From a checkpoint of a small transformer trained on Wikipedia: width 64, MLP 384 GELU.
Each number is 500 + 25 x the weight over its row's rms, rounded and kept within 0 to 999. Layers, rows and columns count from 0. Numbers have three digits each. The size before them is the row's rms in percent of the matrix's.

# layer 7 MLP up, 384x64, rms 0.185, rows 228-277, columns 0-63
129:475514486511499523454500548484454499498502477495517485493485498496556514499522503552499486450479565520519552509538502497493499498498487487483475531514523463480474520506447477497483506462505517
067:508524501489469517512536541522489527497495520505437491506522464472485494550493514505522483541516509480474504508534456476506475524477481478522469494494436490482445478510500494506475492532486461
052:477492524458496496493487430490470520492481530513474513469511515498458513482516496502475492516504496518547485518522461535517511543514527508488504514461473485534504502559524488460516534533479468
084:514512539534492443557497515549509505517499534529492518530488492502507529477487492499495502450507513476478498515506494525511485498549535540521487497499484486478459480560536505518459488502512465
050:512503542490485452522505467473500512502478505526506510465524495469531452510521453502501528512487494536472465500510490489494472520530451530489503479485547457491493503511473547506492540499517551
097:487519541473546475502533516535490537476511466578486512539461498473453452497506484484494504527504520513514498494516524504481447509521491514500489466476492504513473493504525527529531515520494500
087:518469502474479457512509546492473493535462480550509504510480511463494510491537555525480522498504531519552492491483502501518493505537497517518483511491542493481519466498500541454512515517521555
139:521532483434483531496510480538480516517490539524447506528456492494515527500503505488466503454524511494480467503502494489488482542476550510517495509492495493549513502474472473463532489491519460
056:509521520534474488537502522520496530489469552501535495508510495480500479500503524521523505497514474518490521488506465492525498513541465537524512521546449465480499476502521524466458496449514556
109:504519534500491483513494519539516513506519526469495521510547475494515514501447485488469467492506506493497506491566489541536465489460506509508458495475476505528498457508499501498437491532551488
084:476511469467485513481500521469505513515520491528530495493517455495474493512478484549466493518493497557500508518524477520525555485517523533515503484453525471501469509553495531476490537496457472
112:450490510482490491473499487516463498489469434525539493520507552483514481473502436494502498529471515489511479499560440536494488506509470490511523506482511519498514518500483487492520510480520541
108:498489492505476515498532486538479520470454513489496484471452538532480525552525489493522503508512501472458490534485541482491508551543474471472480490498531509468462551487483490479512487489492502
072:525501482528477489521527473509493482510504485510497544520512479493524521508505487493506556458486508481482495507525486484520451505474479526498505472540533483465466467466450529490489464433535501
021:484473515447481494495552496485464460501543527464514517475488519493446514523491445505506492488497465479516508487488498507518485536505510524526496506498516509564457524453494467475500500504470499
082:510486503443481473507447526483463516506516513523505528475482548513470493481498505483556508500488493508496530535484492495497457563511495523508470497527491525510447490542461492529492478514497502
082:451481481494520485516467494510480476486482490476498529468488497443480464483513479496529495549497466488522545492520501480513454515507439507502497472501513496521464502513444489524513523524497546
065:433471467488469505519490496521503512456489499497499503508493503499478522451504473488467533488524460477502488497479500466476457518513445471503518466448511502520505465462473505506487479517493547
114:494470484520535467477507491494499449472497520513492528486504488459530525487506479525528493509529451521494503487524487479546490505497507480507513493496469532542462546535465492548483523557489518
084:480508525479523505519492528500500545521458456523508527519547520493471472479497513481511491511531515550539518515500516515527497514543475502492455479491489462543459446518524509494509473489473479
138:512416484402517499482512539476497512484528491506502517510492519508516526500509480501530510503481480482518469486483529520499488526512533453487485496509517514487489515512497502489528520510511561
122:465459459481519440499458481470481519468548500507472506505517513518512534509492446501513515514504491527504484501509476489490535517476482498538528514463520486528451536511505465522519523521528507
061:528506491485483476515533513507454485519537504530512577499488476536522494470483455492466461471493479499501506453500488512537474496453510501511531502499478470484483491510506530491499475447477525
121:491524467475514522514520523529439490478471476479499511475465475452499518489509515514480492484484534454524522468478466509525510499491525523504520519502524516455463519491552470513477480467488538
087:491523537532467500530528462494475533539490485506488477505516480468487509544505495518502488454489520522487507526531485492502484508489507499531489452495504474450476533468512522489425474511471532
113:507495481495488470520478517500470514483482544586497441525472486488500519474507539517535530450500472508484518525506502509508467468514491525505475516526523511476457469497524495498519474497497472
099:499496496490503481500487513451515515480517501518462517478543475468497486470501491495494516508484505533484518482514466487487505480512532541463553470493484502490477497578537483467457542490538529
132:472515502492506489497486515488500501507491535523451456488535507481509525569489478502540514494501517467446535481518494506525499513505483518507473491470545493485444510516513498439446502505519494
092:492502517489504542522489548482474529510496537500446478520447518553507501498517521457485507475526509553502490535492527519491485540515519536480512492523522475489484484496513468482486503474491443
102:490484526487457476488552494481483528481490478535524478526525526545554476476508503481501520512504511479460511462464518520479489511526476490502493536510524519495466474565521518496501523529504539
091:471486509472481487507437511502469510514496541546482498501416500481506515513516546484484525463542470499477515470478512483506508507489519517516471513508497523513486480484470526477459465469508479
093:529485470446481442513557487508486490492536513493513527524519536528480518509507481519512495523523483472508483492464511471474493491543522499502489512477472507491562505524460501488476468505494551
031:461467514470490484454494527473485529487500521536485488505455516503496494493495456469507532473478493531469468491505483503481447490494440512471488478491498497470462510456467456471506489504521524
054:498507505476458504518493489529484530478545500536512543503526467526478487491454546493526534500519490541532490486470483516484462458488525526525536504514501449515495459497497521511479471473496531
089:476470538470486479503490543448494525498489502484534522513477508502496519439477490500489479465496448500544451444502479504483516507507531536526509505483495514528509496464472511492512532485515538
107:497539491493513481498478470510489518452484477484460497497523467494516498477499528495515459507508520489480450531502556521538492555517496488486463506505517480493487501529508490528426499536512538
079:490476522489496468511474539541490494445475493508520495487491458473513487484510485511508483532514478486529485502540471537484465544527485499494483487478536498460537525489512462513456475462518546
093:517551521531488492517502519528529481525507466510518493505523473520521499536460547507506513498488507507476491488575493533493505477515489555504478487465526501533476510510482489508431524477495478
117:478549512482501497505521506466486447495523484512489513519453479514517541524506507509465509489485555462500528522492494445456510459532478532521457496518510481502514517480491501474471486494481455
029:491502508491496524501525516528467499444526477487473521512500502471530509553485483446509487486480524480448463533531498492500500547520513502544504488488509470473448492503535491493479472528461514
097:490471504465468529491511503519488541499531494522498508526544469503474499468471499516486441457497537514526469459514494563534503479497562485536510506474526496515510481508497511472477492496520495
079:543470495463494461502508552476488542513499487513510530508523503522444484495539483498510541467547487520489492485517517482528476524492472483501519511510455514477479475463479466457512496483527472
101:494473491532510505542548511449524544464485515503515472522510484497522480448535487523471481543516546542519466516502478508516485477520466503512505516497540478506512501543523463506506517484511479
160:437529489500518492485513489522490495458512478487483487497520506512524495501507490531441475503490509490481448496518515496505483557503488441494511563469533482500483545501497484551506508522523518
025:506460493477480489497495504515490462423494498504468529470502476443503510511485523520528509449515473476483473487500492513504441528506516521463498516492496482482491519472518504484432511521525497
065:513495499504497498479515513511487491498516477516463564468516522443520463492506505495516487563480500552515477463521460531524465515502563508535511474490497484484515482529513498513476508512518534
152:525499524516486492508491492495520490546489534542495517514507525492482510494502516468456490468542516538511483462492519528521459485483530515526464517483519514501533433457493470527461486464514480
114:478510520490510458520498494451509493462548465536519496506490505490504494522475510507518507537494510499501473499476536490446515503522436522537542510484470492514495508492485421535490502509515519
107:478487538486467472512482544540491528509505499515490471492431500477503508472511510490477532463511530545529499526534511498500478470550515484485469534547532510490519504475495536532510483483489512
142:508495464463473462478524500534481531502502571501507467486481497498482543525519527498491499483545460470490499507535504468460485507446511510507485545512513509512524493500461486537493517481518531
# layer 7 MLP down (transposed), 384x64, rms 0.18, rows 228-277, columns 0-63
128:545505439485494453506504548475485525541484492463475501490518506502499529521491487532490452496492541511504542499528529507538501540461483461512526526489488499506531495470472509508537513488511518
064:503501513507448466450522527521468527522470474499509479497502483509502497450508504497516495540491570516484497498517469489457521477508517460499523436483514516472501505528509558510511500510496493
038:445522495505515492527515460520497529502483501486486503490498507482511513463520531483485497460498501559538455492541445511501512555533516509476468518524486503480477493532525502480528479479509453
083:517493463525494464491469513465514508531496526497473517502504497451492480497466497447478484507492443464486529461453510499463508481480515522463510522510533527493488453541527485502475487512469485
067:506502553522530510507514469490529515523483536527468497554509505490517505517549489504483541494538481514526494539520490496510510517553511555502507522500533511520515544513528520527506536458487507
078:510504506517529507479487555556517551520532509501494506506493530508513477505471507488494517535461498515517476471526526515493458507469540551486482458538526523490524451509491530534502520512502485
081:502507536480510539503491483491493511513519533524481461480524491462466554546487552521492471530496490531480463541484496476533508512491441467492468505498463506507467478485519479479523516520503489
138:523456462508504441505468503494508511492480486511500491505567529486522484531487505482503520540516458493520498458518510491523462509553463493521489474506517505555510499503506484524517510504540547
060:450484488490496500521536509534513515473490513494501501474525497482482498545486456508468478520456461508492483475522480498482494492494504475480477508454493494534533535518457497466556461535467464
108:499497482450477481510488502515475486530479523478513472481495548495538527523528481513523484498507532535450460569517545505494522505461537470491506503514458513530497518500520501473473503501480474
073:514471464513484427497493477516530481519499514497470520490472489481476485542510498487542521494491481490521519470531534507475537530496490530473442509497464536505516469482471512514524490476481456
122:483493493498495486493491497493444524518478539549521431527528540504512482489507525496475496487502514508501495540459471527506477483490473489488536483493514539519513436508472525527514506511457525
092:524530464430531521524508491489498516497512473476501499505528480509481469467493487506541503470484526516498492496452471509491455519502536500437517499496498461463491467498538461506506508479476465
077:467530535454484490501521509506446489512515512516515492524446515530506500460480520472510507490566493481517495496502467511536470513464528480495519499505507499471496478479532528478564503520468520
030:489541495534510471476531494523549490487484486498491460529494491524459505497490523473516504505488464494510503485458491461504513495482523487475476508536487514455473449466493522462541480448524466
090:529510535458496516466504500515489510518530470486520541497484520487486461462536495549509474477468478480499538472516436483485531525496508521534486483484481493512465539499480485528467490540521497
079:471446474496513491465504462475520467506551505486515515500550514457508471432500510478514522492456528509467507464507479509506484498496519504516509488503505524458462521501507493446508523470505495
063:516523521526498488479454498453537499495492516454503486479437457454444531497494470501498521495471455516471491490474504480518483506480516506496503505545492487474508524488481501465481499457507466
115:528466468490515532511452495479523459489509493512529505496468522468529501429508514525538506477501493518468517503521507480534472444516506494489517493502506468538479531514489507488460482515461462
081:497455516461520510464493477506511479505507512534492503506508516497490493476465438494485516501469477514487515472487446474502519466513511476504525433498516508468450495522533488461517523548523482
139:489519476462475507548478466491474501518474519463513533508471522525511550510534522485486492480523503530467477531518530454535483509448492485516522499503470514470496497513528543514455510517472504
119:502514507520509521502531512496561464493470499500542503479479534462482510503522509463483525590454482492443520506490534511508474488481491497501493507509517522487517534546491492478495509531491508
070:499499483486496541493489493486449515518522454501447483505496511531486475448531486542481490476507518482493519499495504525536485481494495478511464508494485518474461511480541497424526512546485483
103:518517462489530517547519529499460493484480509475532527506532478557513504511494518538530496528524513471515534530515536483553514477488485457475505494493477532497463464491466499498486478479523475
100:493491478476477463512509476499483503507490468477479506446495477447459500527472476454482500519505490502518518476472506522506476520464490469517505470480480450473502499482482546505532459553495535
142:532512534475542526488523456506531492512517470441525553464505538499455500535505460515477501501503473495488449503472527518500510535490552481477506489512499474507518510471513499527496491484483507
091:513514465456495487512523492531569508532546522497487478523496459478487514488445491497511525507516512485528505516518509483494473471504547522472499566514511497487495509517493452499508536470500532
131:523490478497526498519535512453533494535482512488503476488509551505514457476496482487529461549492438541493508509532492520489496492512542487482515474483510490542522481543523493493459493474522473
084:461536484551485548469523499504519508466506455482494518492546534492510552526475473486483512488503518528504486460519478504513511524530507481493515517514519467480523520461498526506516516564476512
107:496493516454532501475518556480524520464491517494493492497516483534470483488516502505539502485485453531438485468478543482504536480500480487497460551458496472508487476482492480488536520509488520
096:500483506529491486481518494502534467478473470494537484488498497499464484552496491471456499531495455528498508500453527486484532475522495506518453473523524504544516522464522496511555493463533529
088:495507510466499527531485496504468510496472472492537513502529571544549513478518506489522491478468489477514526454502491520506506518521494492523537544496521550477450527514515508471509527528498484
038:527564480519522535504480525541531512514526491519497491529525530517500516511499517518515525491522476479512556509510507510524505526455483541477515500557487511478494459459507522511533480504481459
062:508523477470547516461468499472524508522501478490536515444489508469540488523499426502497505496467526498493461524493500540530521539499505496498526526507513554489523511490509500464486521470506497
087:488457495470504518504505486507522469540523443498501495532460496469500461464487545494506515540494523529465481471517463493520501500505523489462476514522482540503500547500496504491530527482513443
102:481565534559507474554511486523498522518508474502470496527505472479505500462482513479494507540492480527471501489456529484494493479527476513506523470505474512490499528488498569521472511506484473
099:549495546505483513493461535510510480470512522452517557476476545511525533538493469525520493493515512500542489489471497510488453533507515531498511469501502521457482494502521494472468475478510522
104:475511515449464447521513491513534498503504503468537530488525514542495546530498523524500518501523479514496487516491506444504534482485507537532483520529466503476512463467512548501508470469505524
113:515515546477481455519491551507505486550506526522497497530511512531509470496479484548512504476500510516487527457492468505443507466530496520465558499470473478482516485503474484523529507489526498
028:492541523526507528497472505483500499483503523492513488498492490515485459479529487546507482494505497524525529478515516495514457570447494496489465466474470490525524525459508461492508530539506446
098:503467532511534535519526477517504505516491518467473489491461542478503495542496473488539489556494479567470479489483502498495546505530498515478480489509467548500480516460504488528503482466513482
066:504500455515488520503505516481501547547489495489475473518538503480441474493482511493528497491500524547515486472477479462490474536480505473477499491534446544481523477454515487492535482484493476
111:496477456522504531511521487475549504505457499509520474548516487447451511472509515504459495497556524530456485515539531507479475491508485506506502490491497505523499535535529498504541514518518477
153:528505482523466494544445519511476498495516497472563480512500514527528494485554498502491484533510516493455453553484501512533496501491485496506467447503489526495512496531535472497471481495479481
035:481515521539542511468512530507527525518520530488502465541478487510490514533497532470527481459496509497510530494511523507507470486462509485492483514551488555460487446495484471504533494461480473
068:499513460469517513487508558514513518498468495466511485523508478519517475542479509494504488472520453457497513512486563529505453485522488465506477505490471518535501473496510507487502514537546548
135:482561516528517479531501470448486497540490509502490533520513528478499499524557491493523483508544478467476498496499546469530492484526502513525507498521512491537505454463497484537493515512459476
120:482519521508520515483487475485514482525536510505530495462475474543497552533533486516471469527529528517490466526522497499533465481510513469488501502538478493485495547501530477556527521500506451
102:423530539487477525509497489495460505498505488519497504502444487507525498483473465462478517513509506518474469500521472487488497490490515494523510549534504547514490481445500553528513481503472505
138:476471507471508506491514510495506516470463487493497501532521499537552513553463526466468509481487484468546528506530547509498525484507499520541511499504498464521535520497497467489539552499529527